config = dict(
    n_head=4,
    n_kv_head=4,
    norm='layernorm',
    attn_scale=0.177,
    bias='all',
    parallel_block=False,
    init='uniform',
    init_std_o=0.0,
    init_std_up=0.0442,
    beta1=0.95,
    beta2=0.95,
    batch_tokens=32768,
    z_loss=0.0001,
    steps=3028,
)
Each number is 128 + 32 x the weight over its row's rms, rounded and kept within 0 to 255. Layers, rows and columns count from 0. The size above them is the row's rms in percent of the matrix's.

# layer 4 MLP up, 512x128, rms 0.176, rows 1-53, columns 64-127
size [102  92 105  88 103 101  92 100 103 101  98 108 100  98 111 106  80 106  94  88  84  98  97  99 101  92  97  93 109 104 110 101  91 101  93 107  92 114  99 101  97 105 100 102  88 103  93  96 104 100 102 100 107]
[[106 152 111 123 172 138 112 140 196  94 126 157  98 158 135 143 174 105 142 143  92 144 172 187 148 133 163  92 133 107 177 117 174  78  82  83 197 157 122  97 130 146 101 135 118 101 100 123 130  98 124  85 121 140 127  83 165 114 108 154 156 147  94 125]
 [ 91 100 120 154 158 105 114  96 120 121  64 130  90 109 191 130 144 145  57 108  96 148 138 124 132 155 157 178 141 118 192 130  23 176  42  81 149 134  85 115 130 120 103 136 107 104  97  78 149 116 140 114 129 137 101 137 135 118 117  94 102 177 134  60]
 [ 84 156 139 127  62 106 144 136 194 183 152 198 125 181 116 192 135 150 139 118 121 132 140  88 192 167 129 104 175 130 115 126 137 158  56  87 143 115 129 122 171 162  64 166 154 116 140 127  92 102 156 151 112 147 177 155 109 167  73 179  87 132  88 176]
 [142 166 101 155 201 118  82  88 175 165 144  95 124 180 103 117 118 132 145 114 132 188 118 121 156 114  96 138 146 104 135 120 160 130 129 140 121  99 115 130 151 125 102 107 162 101 135 140 159  95 106  83 142 140 220 168 164 109  64 127 145 112  92 186]
 [143 156 100 163 151  95  99 210  90 155 130 144 167 108 103 128 156 112 189  91 187 142 148  84 110  78 118 139 117 129 135 152 132 134  95  85  85 166 156 132  98 161 108 137 200 170 174 159 163 108 139  68  96 161 133  76 141  94 130 151 101 158  74 134]
 [186 121 120  63 117 196 171  93 199  89 138 138 141 119 149 109 125 127 115 106 138 100 152 100  87 210 100 124 107  99 144 154 120 175 128 137 165  78 116  91 202  97 136 150 139 124 123 130  86 165 198 132 100 135 109 128  81 165 133 129 137  86 101 153]
 [128 133 126 119 185  86 147  87 104 180 181 127 201  66 122 198 110 168 132 137 145 105 177 138 147 101  99 141 140 101 112  98 140 131 177 139 145 116 109 141  94 125 158 103 153 144  98 135  83  66 115 123 136 130 143 175 129 133 111  86 100 112 157  74]
 [115 125  73 116 106  61 124 157 149 175 142 121 139 118 119 131 178 120 114  96 169  25 141 118 134  92 180 181  95 109 154 126 101 158 135  62 141 141  85 102 133 118 112 169  79 113 121 148 120 127  81 110 105 102 148 141 156 144 134 170 149 119 133 106]
 [ 82 128 105 123 128 140 114  68 123 117  90 102 100 163  98 152 144  90  95  95 154 103 159 145 117 118 184 152 113 171  63 157  92 149 157 127  90 139 212 134 108 146 126  82 168 119 122 133  76  87 145 170 142 167 124 146 103 126 105 153 128 140 143 162]
 [160 109  87  96 110  75 136 127 185 179 116 155 121 131 173 171  81 142  66 113 158  92 153 123 127 162 179  97 123 132 100 141 172 212 109 108  56 118  71  59 150 107 116 102 138 121 161 103 141 131 136 129  73 127 118 107 119  90 115 134 151 151 106 104]
 [115 157 133 108 119 145 113 147  85 102 141 118 132 113 118  73 124 152 145 135 103  81 140 120 119 179 139  94 135  94 179 140  50 139 123 110 168 188 105 137 120 137 163 134 157  97  64 161 119 160 136  93 142 146 154 196  45 145 138  99  42 151 142 128]
 [103 112 127 174 146 107 130 167 131 135 142 133 111 159 116  95 103 156 123 104 100 117  85 131 181 114 143 152 108 138 123  78 126 173 170 143 141 147  20  82 200 152  89 108 155 118  92 154 103 128 142 121 169 154 175 118 149  87 134 118 163 171  84 129]
 [185 180 137 143 149 143 112  58 114 156 143 165 138 144 130 133 163 148  83 124  87 177  83 114 113 118 125 156 120 112 119 103 123 155 107  97  85 156 147 125 162 157 190 102 103 154 124 154 142  66  73 204 142 108 111 111  75 170 158 186  79 122 145 105]
 [164 159  59 144 101 113  86 151 102 123 123 137 220  77 104  95 104 121 102 142 147  61 155 115 155 142 158 148 107 162 116  82 125 166 126 135 181 166 114 111 149 119 126 159 146 120 130 175 175 158 154  81 175 128 130 164 130 130  85 170  73 122  95 144]
 [153 110 129 141 156 158  85  97 161 130  92 130  90 151  76  66  92 139 147 116  92  57 123 146 145 138 187 149 164 152 111 145 121 109 103  98 101 136 103  90 113 128 103 139 149 145  92  89 166 144 142 109  83 108 131 106  82 124  51 153 115 204 164  96]
 [191 160 189 193 136 109 100  65 150 118 102 156 128 145 114 115 147 126 133 150 129  88 127  82  95 116 143 132 149 174 193 111 147 164 115 164 125  79 137 127 175 134 158 151  94 136 128 142  97 106  80 102  90 122  77 136 103 111 108  64 121 110 146  74]
 [114  75 111 121 131 148 146 110 120 130 162 120 126 146 126 108 157 130 123 165 156 120 107 141  95 146 105 143  81 154 140 100  77 148 117 150 107 129 135  80 156  60  81  83 142 105  75 183 132 152 208 109 139  97 151  97 142 135 191 124 145 183 135 155]
 [129 121  82 138 134 153 180  82 118 173 151  69 142 118 110 163 201 147 122 114 105 126 103 144 107 133 136 137 128 176 137 133 127  87  97  98 150 141  59 152 132 120 144 165 114 114 137  45 152 132  76  83  93 105 129 193 133 120 230 128 128 137 147 151]
 [196 139 172 113 177 128 143  68 121 106 183 144 189 107 152 115 136 144 131 156 144 123 121 102 140 107  83  90  96 156 131 107 109 166 121 130 125 148 132  71 125 118 142  69 116 176  60 116  98 124  95  92 101 130 166 140 110 128 216 216 185 183 153 147]
 [111 113  84 159  91 187 102  69 191 118 191 159 124 137  83  92  93 132 164 118 117 137  75 170 136 148  98 158 148 135 167 148 136 111 160 129 143 157 143  73 157 121 141 108 148 129 143 119 154 110  60 102 120 159 149 202 110 154  98 124 149 134  92 102]
 [111  89 127 153  96 127  66 138 131 195  96 148 141 149  89 141 166 174 121 230 151 116 136 129 157 119 100 107 112  79 160 107 110 120 165 166 166 123 148 126 125  86 144  69 131 112 118 137  94  73 119 120  96 120 187 172 144 114 131  81  92 156 167 103]
 [197 138 107 122 145 105 177  90 160 109 105 156 124 143 112 110 122 135 199 144 136 137  95 157  99 112 165 118 124 180 121 158 120 142 144  68 146 123 166 152 171 131 117 119 103  82 115 132 135  97 120 127 183 104 100 179  75 166  76 126 122  81 151 154]
 [ 78 152  89 131 151 139 115 132  85 119 101 155 134 123 143  73 146 119 120 102 131 134 129 114 160 130 133 166 116 158 128 159 112 145 212 107 152 115  56 145 137 157 132 143 151  78 107 115  67 140 193 160 140 141 178  77 107 119 105 129 125 145 150 136]
 [183 210 112 147  82 126 138 111 160 132 108 162 115 159 118  92 159 150 104 142 196 155  92 150 118 109 114  98  90 125  94 117 115 145 159 134 147 115 152  60 106  77 113  99 145 145 174 136 135 130 157 141 100  91  96 124 139 171 129 189  50 151 168 114]
 [153 144 160 108 146 176 139 139 115  76 131  86 141 139 129 132 122 159 102 141 164 133 131 127 127 179 170 130 146  95 158 163 116 164 178  80 122 133 120 151 149  73 127 169 153 178  76  91 152 118  82 108  39 160  73 163 125  67 138 112  72 143 140  99]
 [ 93 106 107 129 142 192 109  94 118 172 115  70 131 147 141 168 169 163 129  87 114 104 106 162 143 134 120 173 137 163 162 142 113 120 147  93  95 138 117 118 141 131  20  95 167 139 118 153 115  77 105 147 155 185  80 138 150 122  52 121 155 163 140 126]
 [139 168 117 145 155  94  83 115 187 153 137 163 124 112 120 163 140 115 177  70 175 167 145 165 178 101 118 170 110 141 133  78 159 133 116 163 113  93  97 186 105 124 181 144 149 102 129 120  89 115 118 126  81 105 116 123 144  84 163 128  96 118 161 165]
 [100  91 111 140 157 133 143 111 103  86 105 196  72 139  80 150 103 111 131 138 130  79 121 167  84 149 189  96  95  96 100 127  84 114  89 157 100 126 199 140 148 120 121 157 126 123 139 102 163 169 120 103 144 128 136 133 131 151 167 143 116 158 108 108]
 [ 99 146 134 105 139 138 125 142 140  99  83  92 177 110 135  81  74  80 159 101 170  92 191 150 145 114 173 175  85 122 102 160 151 192 183 158 140 135  94 107 116 123 122 136 104 131 150 153 115 101 121 104 184 145  85  85 153 134 159 124  84 130  96 145]
 [136  48 124 158 100 106 109 133 101 172 121 160 146 160 100 103  78 127 175 161 115 109 132 227 145 102 128 111 140 105 147 122 155 118 181 143 139 120  75 106 147 134 107 156  91 131  97  66 172 137 117  81 180 114  89 110 193 147 142 126 139 118  91 178]
 [174 113 136 139 127 115 160 125 171 165  89  96 105 172 115 110 160 122 176 113 122 105 103  99 185 120  94 197 137 121 124 129 156 109 104 111 133 127 158 141 107 147  74 150 144 139  87 153 127 122 143 115 132 198 182 135  68 111  84 148 126 134  78 186]
 [125 144  97 140 108 155 162 143  98 132 147 145 130 133 128 168 157 122 154 124 174 149 178 145 159 155 158 180 162 135  94  78 132 190  78  89 110 111 155 121 161  31 111  84 165 167 100 126 137  92 196 115 150 101 163  95 164  91 147  93 107 116 134 134]
 [ 93 163 147 175  98 144 117  58  93 109 153 163 130 142 103 128 130 140 142 167  80  78 185 148 110 101 124 115 100  92 163  62 158 149 118 103 149 147  94 119  94 102  98 115 110 150 117 151 140 155 120 106 117  99 177 108 166 116 123 170  65 138 120 116]
 [165 109 133 193 105 112  85 124 134 168  84 166 157 108 184  95 196 155 167 102 138  93  74 136  55 129 107 124  97 129 144 147 106 160 179 177 142 128 121 105 159 102 135 116 144  94 102  87  53 143 174 162 144 137  92 151 117 121 111 106 127  42 150 160]
 [164 166 146 134 106 154 124 138 124 106 149 125  66  82  96 116 111 154 134 107 178  84 133 102 153  99 167 170 104 112 108 173 145 157 118 123  94 161 142 155 171 134 102 125 131 207 171  93 161 129 117 135  99 148 121  93 110 110  53 186 154  92 133 145]
 [119 139 173 135 150  83  87 112 156 158 150 129 175 182 153 105  95 175 138  78 168 159 160 158 105  99  84  99 106 102 117  61 177  90 167 143 143 111 125 123 126 139 157  49 187 138  84 135 115 106 154 139  69 135 130 132 166 130 141 149 160 154 147 172]
 [160 192 108 159  99 104 131 145 142  83 161 139 103 109  90 152 135 141 110 136 149 113  73 116 204 179  98 101 154 115 201 115 175 151 188 118 108 109 101  97 127 100 151 106 100 111  88 124 159  98 151 128 165 134 163  89 132 160  92  98  67 146  97 148]
 [ 93  56 114 164 150  66  97 130 174 118  99 111  73 148 154 189 148 100 142 203 151  98 125 155 118 163 143  99 124  79 118  89 158 138 206 138 130  87 119 111 118 133 162 136 151 129 110 122 120 157 116  97 157 159 116  92 154 161 112 107 108 107  81 114]
 [127 172 216 107 104 130 146 134 156  99 126 166 130 145 145 130 129 121 153 138  98 128 125 164 202 108  90 138  88 171 131  75 127 177 163 102 113 105 145 140 142 109  85 144  93  53 106 123 141  90 150 125 109 149 111 148 101 107 106  74 143 179 146 153]
 [175 168 155 163 114  71 169  54 100 153 105 162 143 153 148  98 171 162 189 183 121 127 110 127 115 156 145 154 107 159 149 140 173 148 123 131 146 111 131 117 150  71 131 140 179 117 116 101 135 140 152 118 177  99 118  52 135 129 186 123  97 105 179  88]
 [111 136 178 128 148 128 162  61  81 128 146 144 165 115 135  96  88 146 153 114 109 124  70 114 170  90 153  79 152 162  80 140 168  90 164 129 108 114 211 152 159 108 122  93 135  92 127  64  86  95 113  90 134 138 113 161 145 105 125 145  87 108  79 195]
 [144 174 139 101 123 133 139  72 152 119 123 166 171 173  84 180 108 198 170 162 112  83  83  94  97  83 133 127  82 154 127 110 109 113 189 127 147 103 128 134 110 147 138 168 149 197 148 155  78 128 152 131  55  85  85  45 143 106 106 127 132 105 114 110]
 [124 145 106 141  96 101 177  66  94 163 186 157 130  92 128  66 112 127  80 135 152 103  84 165 144 106  94 126 167 158 116 103 132 138 152 129 179 177 125 110  97 113 128  62 139 140 153 114  91 132  90 117 173 120 146 123 105 147 182 141 151 126 136 118]
 [139 179 113 108 170 120 153 110  77  94 157 146 125 118 115 117 127  68 165  86 140 124 101 106 139  98  99 145 169 156 103 161 134 156 100 127 136 186 136 137  83 124 153 161  99 116 125 166 121  64 109  55 134 122 139 127 130 102 166 163  47  96 126  86]
 [158 101 171  87 165 118 149 106 134 152 192 137 115 149 136 159 130 177 135 138 130 128 116  98  81 100  92 118  74 143 193  91 127  97  99 188 121 123 129 108  95 131  79  92 202  91 143 130 108 134 133 151  86 126 130 125 110 153 104  90 131 191  77  56]
 [131  84 109 138 112  89 102  95 120 115  89 130 166 213 118 122 135 111  84 150 147 129  91  60 132 109 105 152 150 131 152  41 123  77 129  89  89 111  92 121 184 178 153 148 125  89 164 140  96 119 111 157 136 120 128 131 162  72 154 107 107 156 125 138]
 [111 130  96 133 114 135 137 128  97 156 168 157  85 136 129 100 122 154 119 153 116 120  87 183 117 104  77  87  47  70 127 104 138 159 125 144 102 130 166  84 188 163 228  78 115 139 140  94 125  85 145 137  61  79 179 110 108 100 162 110  97 145 154  76]
 [135 157 148 152  76  69 116 124 131 153 123 166 111 176 112 169 153 156 126 140 146 182 111 136 128 157  96 111 153 153  80 146 132 160 132 127 102 118  93 116 107 126 196 129 135 128 120 103 113  88 137 142  57 123 136 127 157 117  92 139 172  83  79 112]
 [139 128 166 118 166  94 108 113 155 140 134  98  73 126  77 188 142 115  77 117 189 142  90 113 119  93 156 159  84 122 169 119  67 172 126 179 116 122 130 143  81 136 131 213 170 106 176 127 138 148 135  63 115 117 148 103 161 133 114 109 124 180  88 112]
 [156 149 120 177 196 100 133 133 170 125 124  60 140 195 142  95  94 149 130 147  91 131 129 127  76 106 106 168 151 135 119  75 118 136 152 102 123 143  98 100 114  98 118 135 128 149 160 190 122 140 168 169 124 166 101 130 174  95 179 131 137 180 123 128]
 [ 64 106 179 141  98 122 171  91 150 179 182 111 114 117 146 118 127 134  89 109 140 107 177 111 133 131 189 101  93 155 133 125 103 124 121 139 150  97 101 129 172 138  85 102 151 118 146 121 110 127 147  75 103 154 124 135 108  99 152 150 115 208 145  96]
 [ 90 144 148 100 122 127 172 121  91 196 174  87 148 166  99  83 162 115 185  89 140  84 124  62  47 117 167 156 127 144  97 153 144 175 130 151 182 116  93 112 130 126 167 188 154 189  94  90 146 106 142  74 132  99  94  98 131 129 124 138 111 171 104 191]
 [169 172  65 108 161 107 128  92 158 160  76 110 151  97 107  68 169 171  91 141 104 119  99  74 110  90 123  87 128  76 108 152  87 136 117 158 116 155 133  93 164 163 117 115 175 150 112 186 107 169 139 117  99  31 158 122 128 127 105 115 104 149 152 102]]
# layer 4 MLP down (transposed), 512x128, rms 0.176, rows 1-52, columns 64-127
size [115  98  98  97 101 107  90 104 108 121 105 100  98  99 118 102  87 109  92  87  86 103 103  95  98  99 100  99  90 106 109 101  98 102  82 108  94 118  92  96  92 114  94  93  99 110  92  94 111  90 107 102]
[[112 136 150 155  91  89 145 117 172 126 107  83 164 124  57 140 153 152 103 163 144 188 150  71 141 147 115 111 148 146 103 163  99 140 140  91 111  68 141 160  98  95 134 146  92 136 119 111 152 122 146 165  88  89 117 139 160 112 138 100 139 105 111 151]
 [166 171 124  90 143 144 176 138 164 125 147 204 117 114 102  75 123 102  95 141 116 197 103 171 102 117 161 142 137 123 114 120 151 115 178 111 132 128 177  37 140  76  93 147 177 123 118 126 136 107 120 139 123 112  97 161  95 134 159 116 132 129 122 131]
 [179  99 116  72 172 158 130 119 125 151 158 140 127 158  71 160 167 117 169 142 152 154 155 127 142 136 153 206  59 117  91  84 137 124 121  83 128 117 140 121 105 181 145  90 173 111 130 172 124 148 112 127 152  99 113 106 131 117 102 109 130 138 134 160]
 [156 116 193 113  92 103 111  88  82 150 151  95 148  89 118 134 149 104  79 137  89 103 128 114  85 108 123 109 126 127 101 132  80 133 107 138 182 109 116 127 118  69 145  84  98 187 198 121 135  70 151 131 161 128  76 148 147 157  85 102 101 155 122 117]
 [132 173 137 108 156 123 159 161 137 125 112 158 131 179 141  95 154  81  96 107 119  87 169 188  81  98 118  78 185 117 118 105 157  96 139 105 163 119 203 173  99 126  52 100 166 131 125 167 145 146  79 142  94 145 143 154 107 103 156 129 150 116  97 138]
 [132 160 140 113 188  81 164 109 166 111 174 126 133 117  85  97 122 158 122 108  85 132 134 125 140 109 192 150 146 192 174 153 157  72  77 122 111  86  95 152 206 123  97 126 158 171 150 135 119 128 142 164 142 108 114  87 157 188 143 152 170 164 137  92]
 [151 103  99  74 147 121 180 174 107 152  72 143 137 110 121 111  89 150 140 131 126  81 116 119 124 146 149 179 121 159  92 140  65  95 113 168  60 135  90 119 152  99 148 136 120 104 142 119 119 113 104 135 174 172 110 176 121 159 196 128 148  45 214 112]
 [151 195 123 138 111 124 126 118 147  98 163 121 120 115 102 109 123 150 109 146  90 135 115 168 176 122  90 102  75 165 123 146 168  95 130  62 133  66 135 178 117 142 120 125  90 111 153 122 163 104 188  84 113 166 133 169 131  74  94 135 124 110 122 169]
 [129 152  61 139 109 157 142 107 124 123 136 109 127 107 118  64 154 187 125 129 112 180 116 129  98 147 137 181  86 162 117 112 108 153 127 124 138 155 143 110 134 159  71 142 126 109  73 137 139 109 132 165 180 139 100  78 137  79 106  63 130 205 173 152]
 [ 40  94 125 148 113 165 150 100 143  83 152 142  99 101 134 136 198 169 166 155  90 198 136 106 140 141 145 154 156  92 165 171 148 144 152 142 175 126 162 131  90 137 141 120  79 115 188 140 153 180 160  96 135 152 135 122 122 118 191 167  94 151 150 155]
 [132 126 183 126  96 104 146  98 128 100 171 147 124 112 139  89 181 150 148 105  91  91 187 112 165 102 135 102 148 152 168 122  85  88 108 154 139 160 171 148 105 115  83 140 103 139 137 166 133 196 105 147  60 153 133 121  87 137 115 137  37 183  71 117]
 [102 163 119 163 161  74 174 151 120 116 207 131  97 146 110  97 103 100  72 119 124 114 121 146  95 125 154 164  68 124 104 128 140  97  92 141 185 106  79 156 119  93 145 114  85 125 128  82 166  69 127  97 131 119 101 133 158 143 163 113 129 113 140 154]
 [134 107  94 163 161 170 126 123 114 161 115 113 168 118 124 111 138 105 128  88 118 113 126 138  86 195 151 107 115 133  69  68 148  76 138 135 155  28  77 220 100 142  94 138 128 161 108 167 114  96 143 109 114 114  86 148 129  99 163 109 123 125 139 160]
 [ 87 125  86 139 109 119 146 106 171 152 138  82  97 179  73 142 142 145 149  61 150  80 124 129 130 130 120 156 145  98 144 110 162  82  86  93 125 140 185 135 144 100  79  92 117 123 131 150 115 137  91  83 120 121 122 129  88  89 108 104 180 111  69  90]
 [ 84 162 169 106 116 205 168 113  86  85 113  93 155 105  97 122 142 137 159 130 175 171 194 130 133 164 121 137 112 136  86 137  48 111 175 142 187 155  94 213 137 160 161 144 163 122 133  86 152 156 111 116 157 148 137 134 131 197  99 134  83  90 115 196]
 [ 78  56 191 144 105 153 145 147  92 152 132  58 156 108 111 118 104 112 174 102 169 123 163 110 101 138 131 120 196 155 102 118 141  76 149 151 141 116 133 131 140  83 178  64 143 168 185  78 149 101  79 143 108 144 172 110 184 150 131  95 144 129 182 105]
 [155 162 141 123 105 122  87 201 126 152 135 120 136 118 141 141 114 104 176 142 118 128 123  90 111 164 121 129 106  58 172 118 102 100 127 108  75  98 113  92 109 159 119 139  95 109 130  51 140 179 136  92 162 103 120 155 133 168 119 125 129  88 124  77]
 [ 90 119 164 128  83 160  89 123 146 122  85 132 175 145  91 149 143  79 181  95 166 166 101 198 133 107  81 129 167 107 118 106 165  85 114 104 202 122 113 115 149  93 169 119  94 131 157 172 117 179 136 171  90  75 148 136 168 145 113 124 126 149 115 141]
 [ 98 150 150 126 114 115 112 144 103 149 115 142 145  89 115 200 159 163 193 172  92 118  93 166 156 161 136 104  70 161  90 128 171 163  92 122 125 175 105 160  95 113  61 145 130 129  96 113  51 152 103 126 123 147  41  80 105  93 131 100 117 135  85 150]
 [115 164  94 131 170  90 107 120 128 115 136 122 144  58 137  88 179  94 148 146 128 156 147 119 126 139 119 109 113 153  65  52 121 147 128 120  82 142  93 108 113  73  93 194 104  65 145 173  95 181  90 136 135  72 111 116 115 123  68 168 115 153 114 116]
 [113 143 104 127 113 121 109 130 163  86 108 132 121 124 123 118  98 111 105 171 130 114 169 145  72  52 132 120 142 139 109 114 138 119 140 182 134  74 150 146  94  87 108 107 101 228 101 155 115 123 133 141 120  88  86 132  75  59 124 193 112 145 105 105]
 [ 70 129 173 141 146 125 122 167 122 161 135 134  85 101 139 153 130 141  90  92 110 150  96 151 187 119  95 120 130 130  93 171 102  22 117 146 120 103 112 140 120 162 169 164 146 155 144  80 131 106 153 174 151 114 146 101 105 144 138 112  88 108 165  65]
 [100 107 154  92  99 154 104 168 158 109 135 137 122 145 107 111  90 105 135 134 162 157 120 142  96 160 130 165  97 133 138 162 143 121 140 117 144 111 197 162 103  95 183 159 134 166 151 101 186 151 140 145 120 102 132 127  68  84  95 108 116 145 151 147]
 [ 89  63 168  97 135 188 108 107 100 112 111 143 176 116  90 117 203 152  93 154  92 110 142 115 113 138  97 168 185 192 127 147 111  90  96 127  97  64 113 154 125 173 177 165 144 118 117 117  93 116 162 162  90 191 128 144 109 105  63 124 106  95 111 143]
 [159  82 121 144 129  66 127  58 161  81 155 104  43 129  94 131 120  92 170 104 102 141 120 165  69 158  85 114  98 100  66 111 129  88 142 105 120 144 110 117 112 133  94 103  87 125 114 117 125 105 120 170  90 135 141 131 131  87 118 201  87 121 135  93]
 [110 100 113 136 174 132 129 122 151 149 128 102 121 131 126 126  84  38  84  78 117 145 127 134 126 195  48  97 120 153 130 101  87 130 148 170 120 169 135 156 151  70  90 179  81 139  92 119 134 145  94 100 116 102 170 125 131 155  90  79 179  61 167 196]
 [139 109 119  90  30 130 183  98 139  93 155  99 127 118 152 188 126 187 148 130  65 182 162 106 164 198 152 143 169 115 130  98 208  97 138 117 143 158 181 123 160 119 101 125 147 151  99 112 171 135 111 137 162 162 137 161  58 104 107 152 151 128 150 174]
 [122 144  39  95 147 159  59 181  57 200 176 173 151 135 103 138 108 141 101 189 119 156 136 114 142 150 121 164 132 180 135 182 144  89 163 156 122  98 141 105 146 145 127 151 104 152  82 166 142 140  63  76 157 101 124 130 155 111 165 158 133 112 160 121]
 [ 79 152 148 115  95  65  81 105 171 116 143 112 144 162  51 102 181 119 108 141 107 111 111 117  98 104 100 121 138 152 211  97  97 195 117 155 110 117 116 131  71 112 123 156 152 191 161 157 105 135  27 135 115  99 152  75  93 120 108 158 134 118  68  92]
 [211 148  94 156 141 163  71 114 111 158 193 129 127 105 102 152  65 145  89 141 139 110 126  91 191  98 118 164 120 193 116 106  60 165 158 101 104 137 108 109 111 129 196 121 137 108 136 111 136 143 144  96 153 159 128 132 161 108 112 119 122 138 135 113]
 [ 97 160 133 101  59 137  86 100 110 179  63  79 103 115 151  89 158 131 122 141 184 107 143 104  87 104 104 130 114 149 109 122 142  69 102  88  95  78 119 156 145 151 118 134 101 155 128  68 129 117 135 162  58 123 139  87 145  77 134  96 146  71 125 144]
 [130  99 109 174 138  86  99 131 127  82  93  93 133 147 133 107  89 120 161 127  98  98  98 140 109  98 114  46 171 123 148 109 128 103 164 142 138 178 116 124 145 124  69 150 103 121  90 148  95 136 128  86  60 115 101 163 105 117 142 158 113  90  90 129]
 [116 167 131  45 148 110  83 139 155 142 136  73 120 109 157 148 144  95 133 173 137 172  43 133 169 132 139 116 110 211  62 186 115 102 149 121 112  99 110 164 154  68 119 114 147 181 134 123 108  75  89 107  98 121 106 121 116 163 156 128 165 156 149 146]
 [135 182 141 145 104  96  78 131 136 162 174  91 157 145 124 195 159 120  92 145 170 121 130 133 121 109 115 149 140 149 108 137 109 126  97 140  90 176 117 125 129 112 114 170 145 189 209 133 134  96  76 172 108 104 122 106 113 113 129 187 157 108 210 151]
 [139 133 125 207 171 108 133  98 108 150  77  97 154 109 115 162 135 140 149 137 131 137 151  89 168 195 151  91 163 161 195 131 133 111 130 187 158 156 116 133 134 169  96 164 146 136 158 207 124 189 122  85 108 132 176 176 135 146 170 154 163 133 128 114]
 [ 83 142 128 122 192 125 156 111 168 108 124 147 159 112 165 148  73 142  59 128 123 109 136 155 168 118 125 143 158 185 173 134 169 118 101  85 136 176 158 159  68 174 150 121  96 112  97 149 138 184 137 126 156 134 204 132  84  85 132 131 125 102 152 140]
 [ 83 118 165 121 121  79 123 157 167 132 142 151 138  84 101 158 109 109 154 122 125 142 189 173  67  92 120  47 106 126 110 162 167  64 130 168 131 127 197 151 107 153  77 138 133 126 130 179 138 147 118  57 143 122 157 155 148 164 176 142 174  89 138 100]
 [132 108 147 139  82 140 165  89 129 202 117 118 130 126  90 106 105 127 121 172 168 140 113 169 140  72 120 112 169 151 199 112  81 113 126 138 147 106  52 111 127 127 125 128 143 124 112 136 156 105 118 171  97 142 115 184 135 180 118 170 121 152 129 108]
 [154 146 164 198 143 122 124 134 141 112 129 172 174 146  86 153  93 135  83 183 154  60 166 125 107 182 154 173 122 120 161 102 122 147 160  89 165 170 118 125  99 165 121 148 123 178 115  96 139 103  89 185  74 136 111 116 141  47  79 184 173 151 142  90]
 [169 133 171 125 173  98 151 121 143 116 102 144  66 116 114 174 148 111 143 118 132  93 133 136 117 111 175 107 109 112 138 133 185 150  93  97 160 191 137 106 126 137 101 200 138 176 177 123 118 125  93 121 115 109 173 109 124 118  82 126 169  93  97 155]
 [139  62 137 113 120  85 113 183 115 116 108 133  86 110 192 112 139 121 178  86 124 142 104 105 103 139 163 143 149  83 164 157 126  94 138  99 130 191 139 152 186  94 190 108 157 117  72  57  92 149 159  99 117 147 118 133 110 151  90 106 130 164  63 133]
 [ 88 145 150 188 130  98 198 120 132  88 206 116 137 106 123 124 103 112  74 162 161 131 190 146 144 126 147 138 144 159 131  70 116 116 143 166  35 152 100 133 145 159 109  80 143  87 171 159 110 160  99 153 155 145 104 113 128 146 151  84 105  46 107 144]
 [114  77 128 101 109 164 152 121 149  99  94 162 150 189 161 129 157  99 127 189 151 162 101 154 119  91 121 121 158 162 166 120 120 113 119 106 246  96 152 116 142 150 116 132 135 127 119 158 174 112 130 156 168  42 141 194 117 108 135 113  95  92  67 144]
 [157 135 191 102 160 128 118 189  92 134 126 186 109 189 148 190  94 155 180 104  97 163 124 135 172 100  94 130 104 136 128 113  49 156 142 157  87 170 128 128 165 170 160 131 125 118  89  77 137 101 167 150  86 114  93 146  83 113 158 148 147 159  81 128]
 [106 136 153 103 144 129 150 114  92 131  84 138 190  45 136 164 140 114  44 153 178 176 128 127 144 164 102 102 139 111 129 161  86  98 108 148 144 123  87 111 118 142 142 118  83  99 111  80 129 129 110 162  63 154 146 104 152 141 163 148 142 132 161 151]
 [141 107 135  92 137 117 141 133 138 170  92 136 179 143 144 123  88 103 106 123  81  84 122 156 170 179 142 121  75  97 116 157 105 135 152 147 118  84 153 154 103 100 126 139 165 163 103 118  53 147 146 147 138 163 125 120 118 187 126  69 130 106 131 119]
 [113 168 139 120 124 128  99  76 135 153 133 127 136 113 130  94 147  71 162  50 155 156 105 128 149 133 148 128 156 154 166  99 118 162 125 163 120 139  96 143 156 102  97 102  91  98 154  92 101 122  82 101 123  94 158 126  67 143 108  53 116  59 121 127]
 [ 99  80 154  97 110 124 153 169 149 117  53 128 118  65  72 128 138 108 160 169  35 194 101 125 139 152 121 151 119 191 102 187 109  80 148 175 113 158 164 106 119 121 147 124  98 127 129 196 192 149 133 109 111 108 137 166 119 108 122 149 114 128 209 110]
 [129 112  77  85 168 109 117 128 105 105 141 136  99 187 140  96 131 177 108  87 185 146 134  89 157 182 154 118 102 177 115 110  47 139 138 119 102 122 131 105  93 106 128 145 183 159  74 141  96 224 160  74  90 173  78 109 140  74 118 120 170 178 155 104]
 [191 181  97 115 129 155 161 123 141 117  91 196 162 100 150 150 149 169 119 120  52 120 123 157 116 172 130 104  77 109  78 160 226 113 120 134 125 121 161 144 200 130 135 166 125 112 118  97 128 160 113  84 150 143 149 165 122 151  91  41 128  98  84 149]
 [158 152  93 154 101  93 131 121 130 140 101  87 179 111 126 120  96 153  83 136 138  69 140 126 109 155 200 161 147 128  96 140 156 158 119 140 193 120 128 185 108  69 127 118  83 144  75 139 143 122 108 179 132 138 182 147 100 177 141 144 147  94 102 160]
 [137 137 118 154  84 114  72 101 140 115  88  94 155   5 144 168 157  61 125 170 122 116 172 190 110 110 147 130 109 131 156 101 140 142 104 134  98 128 138 131  92 169 150 157 166 160 133 117 154 123  99 101 117  91  92  95 178  99  99 134 191 120 151 108]]